config = dict(
    qk_norm=False,
    optimizer='muon_variant',
    beta1=0.9,
)
Each number is 200 + 30 x the weight over the matrix's rms, rounded and kept within 0 to 999. Layers, rows and columns count from 0.

# layer 4 attention value, 32x64, rms 0.12, rows 0-31, columns 0-63
212,152,229,182,150,200,265,181,172,236,123,171,224,190,205,211,149,197,187,186,167,174,172,156,194,214,189,288,191,191,193,249,196,205,186,183,224,207,188,199,137,177,188,166,190,236,266,239,211,165,169,163,251,235,236,224,218,237,229,178,211,239,225,225
245,167,202,157,184,212,202,199,193,230,217,193,236,211,206,152,240,185,197,232,131,196,260,223,217,188,248,218,214,176,190,233,208,166,213,239,209,176,213,220,145,197,190,203,224,227,223,168,175,133,266,220,214,230,188,228,189,186,185,231,231,184,236,156
224,201,228,227,203,163,202,227,206,224,195,221,208,171,205,224,222,177,255,174,187,196,207,213,218,175,270,221,196,220,265,168,196,207,217,179,180,158,168,211,221,179,204,206,184,171,165,226,221,193,262,213,178,262,199,191,195,208,180,184,203,178,204,146
295,231,217,236,188,220,192,234,220,208,213,245,206,212,260,247,178,255,191,178,196,150,170,192,200,180,165,210,231,149,177,204,216,216,169,224,223,216,227,249,196,199,201,197,214,263,174,204,176,216,246,193,205,246,205,210,207,185,152,223,230,211,195,200
179,188,189,184,242,208,194,166,181,184,172,203,268,230,235,260,176,174,193,214,147,169,205,243,157,217,259,182,196,225,250,207,247,226,194,158,249,166,236,224,132,218,165,227,233,193,172,205,169,212,182,168,189,217,206,144,212,172,232,155,167,234,208,169
178,143,156,277,223,205,184,230,207,189,220,225,220,227,244,187,230,206,191,184,191,182,178,232,247,196,208,212,193,220,204,211,208,241,175,203,161,247,165,234,157,176,222,203,163,233,158,172,260,160,195,250,176,172,247,237,215,193,177,180,202,168,208,170
211,240,216,166,219,195,243,197,202,210,300,215,194,226,226,198,177,168,138,194,254,209,146,168,184,243,202,163,174,231,173,273,212,182,207,256,189,204,198,147,192,206,188,147,155,223,221,192,235,200,240,229,187,254,230,186,189,201,214,167,199,219,210,154
227,232,190,226,165,215,239,225,232,238,170,238,207,164,211,195,224,172,220,225,259,148,210,170,212,198,233,172,159,188,233,185,231,192,249,208,201,177,185,190,208,215,232,143,171,206,191,238,210,156,164,174,231,193,194,202,183,189,196,196,225,192,185,207
214,227,219,189,197,180,185,179,203,213,167,260,212,204,202,184,173,200,167,215,213,163,147,134,187,186,196,263,178,233,187,192,213,235,225,177,219,173,255,191,212,232,234,225,263,193,197,160,168,242,218,215,215,123,177,197,184,209,199,210,233,185,226,164
211,217,201,209,172,190,135,165,198,197,170,204,188,239,190,189,162,239,257,279,231,203,176,174,205,168,195,247,208,212,164,201,196,205,233,193,177,214,165,244,184,178,203,164,244,226,151,221,214,230,185,248,191,193,168,207,148,164,229,215,181,248,240,147
178,212,198,157,187,218,166,197,179,192,193,175,232,173,233,211,207,246,190,213,220,200,197,226,165,240,230,210,178,183,254,169,188,224,261,206,176,231,224,148,209,155,168,236,222,164,208,181,172,180,193,179,139,171,229,236,149,219,184,205,195,218,169,155
170,239,217,224,211,223,238,197,256,263,227,208,177,241,249,180,191,239,189,182,242,190,203,197,212,187,189,218,246,222,207,175,137,182,205,169,209,201,215,174,185,224,187,223,218,173,168,202,238,159,235,186,243,190,135,188,176,221,178,233,147,219,165,245
181,152,188,205,217,162,244,228,150,138,155,188,202,232,275,192,231,151,190,226,199,166,195,164,198,183,234,194,210,168,208,179,150,154,218,245,228,266,204,245,199,231,176,156,248,182,188,181,183,183,223,136,197,210,153,196,188,221,211,243,253,186,142,165
202,193,249,205,223,241,182,225,207,188,211,170,174,196,203,227,152,168,159,213,197,208,188,256,243,173,254,190,264,213,207,186,216,222,254,162,245,198,206,277,241,229,222,187,148,212,236,202,245,204,222,213,175,162,191,224,227,224,176,179,202,213,178,182
163,151,208,189,168,148,220,237,139,238,245,196,208,197,206,226,194,179,185,232,251,185,275,208,214,166,126,159,186,219,189,204,239,171,224,184,241,194,206,257,162,208,185,223,154,179,184,212,186,201,229,159,191,231,250,168,212,195,246,215,208,215,210,179
259,150,251,194,203,218,213,258,209,168,224,204,221,168,192,209,206,197,189,187,198,169,239,189,210,196,213,204,192,202,208,213,182,209,186,167,169,141,174,198,141,205,191,204,178,263,187,214,168,179,166,177,182,158,153,162,209,273,197,145,188,219,234,191
172,230,124,186,210,196,150,178,188,187,230,247,201,163,225,195,221,217,195,193,222,129,244,253,227,161,204,229,249,199,184,225,172,247,132,203,226,146,172,182,224,200,234,212,223,218,202,208,169,232,175,215,174,279,174,174,233,246,196,194,213,190,186,224
176,252,245,244,213,199,215,234,213,193,196,153,245,186,199,217,211,152,193,252,210,183,191,210,197,159,191,218,207,169,166,265,193,167,176,220,156,143,240,190,209,222,248,141,201,196,161,154,200,102,203,145,181,246,269,200,195,175,221,210,208,152,180,226
244,197,144,211,174,237,198,207,154,230,216,200,182,239,242,135,151,193,248,238,185,180,178,252,208,188,143,189,167,190,288,219,206,212,267,167,207,203,213,214,188,255,235,178,160,188,214,204,248,258,198,165,209,180,217,181,219,212,214,233,187,188,190,211
185,236,232,235,212,191,199,170,219,240,195,212,241,231,216,115,212,199,221,205,204,224,185,215,181,191,198,213,156,228,234,180,247,208,124,214,205,204,173,232,227,215,168,206,186,257,206,207,227,200,186,190,178,171,210,176,188,221,168,219,209,210,150,160
247,213,206,257,170,198,190,211,198,137,223,179,182,204,184,191,250,189,246,178,282,185,258,206,176,230,233,234,188,205,198,221,190,216,199,207,149,249,210,215,229,264,196,189,154,181,205,186,150,206,195,198,213,180,184,208,234,185,182,176,152,207,236,183
224,218,179,174,146,185,219,185,199,234,192,171,208,192,194,215,196,170,232,169,218,205,190,220,158,143,208,234,190,217,169,211,234,184,223,196,246,250,161,172,174,172,231,206,183,206,198,183,200,199,198,169,164,219,122,159,172,194,136,175,215,225,146,210
233,243,156,193,242,231,190,199,231,179,188,216,192,263,174,192,158,187,253,230,222,209,202,175,251,240,218,212,205,215,176,194,197,251,194,145,194,187,218,178,256,161,118,182,230,204,132,165,213,197,238,209,199,235,210,221,193,220,210,167,256,183,182,185
167,189,199,225,176,244,200,217,182,194,233,188,228,215,240,178,193,235,220,203,273,231,249,141,121,162,208,147,175,204,257,194,229,209,175,199,160,180,222,206,229,210,251,173,227,236,221,196,225,184,240,208,215,218,179,194,159,205,163,173,197,230,189,243
229,242,242,217,253,197,201,243,148,231,163,150,204,200,192,180,217,221,235,187,202,168,204,211,169,198,222,155,186,242,213,225,193,250,166,235,225,215,172,227,223,206,191,194,218,183,203,161,189,163,261,245,180,190,215,212,267,186,258,177,208,210,214,240
188,227,236,215,166,220,174,205,152,252,145,210,255,249,226,199,182,192,153,198,205,161,191,228,249,213,221,204,198,207,210,154,195,167,187,197,213,233,199,197,201,218,238,119,172,234,191,193,214,220,222,219,194,178,220,161,183,229,198,240,200,222,211,259
192,168,216,225,177,176,252,145,202,194,151,201,195,158,154,177,113,246,204,224,249,190,159,238,210,174,237,229,192,219,183,224,268,217,257,269,248,200,178,165,191,184,170,242,185,190,166,187,179,180,215,284,233,172,202,176,191,213,179,237,196,181,180,254
228,184,194,204,225,200,251,126,192,189,160,188,237,180,229,245,164,131,166,208,213,263,216,216,171,250,195,167,231,240,190,181,127,195,189,201,171,220,161,206,242,261,197,208,199,220,167,220,156,182,219,227,183,183,159,245,205,151,171,193,210,153,238,226
162,181,210,189,229,203,174,179,184,215,204,256,205,212,201,200,215,188,212,160,183,251,200,199,152,176,177,236,233,199,227,216,193,194,210,191,213,143,208,167,214,208,201,167,200,202,152,210,204,173,196,240,169,184,226,220,252,192,198,213,235,276,190,214
255,187,188,215,182,188,158,195,152,184,226,144,170,211,170,213,245,171,161,219,197,185,212,186,220,184,229,217,215,255,181,185,205,184,177,207,201,164,195,181,207,218,186,257,178,246,201,181,184,183,144,181,182,209,204,199,178,218,244,174,221,152,189,210
205,231,173,239,213,219,247,191,136,198,220,189,209,180,152,187,206,218,165,219,192,205,213,141,262,165,234,212,172,171,208,249,156,218,221,197,191,238,198,201,174,170,220,232,211,237,199,202,184,250,236,161,180,176,221,234,209,218,155,170,183,239,213,171
206,169,218,180,206,185,217,175,157,284,221,259,197,274,155,168,209,265,215,245,213,178,160,206,206,198,186,198,140,196,120,170,156,229,199,237,190,205,227,231,195,220,226,168,179,177,238,143,207,196,190,205,198,191,220,202,219,235,215,195,174,204,160,205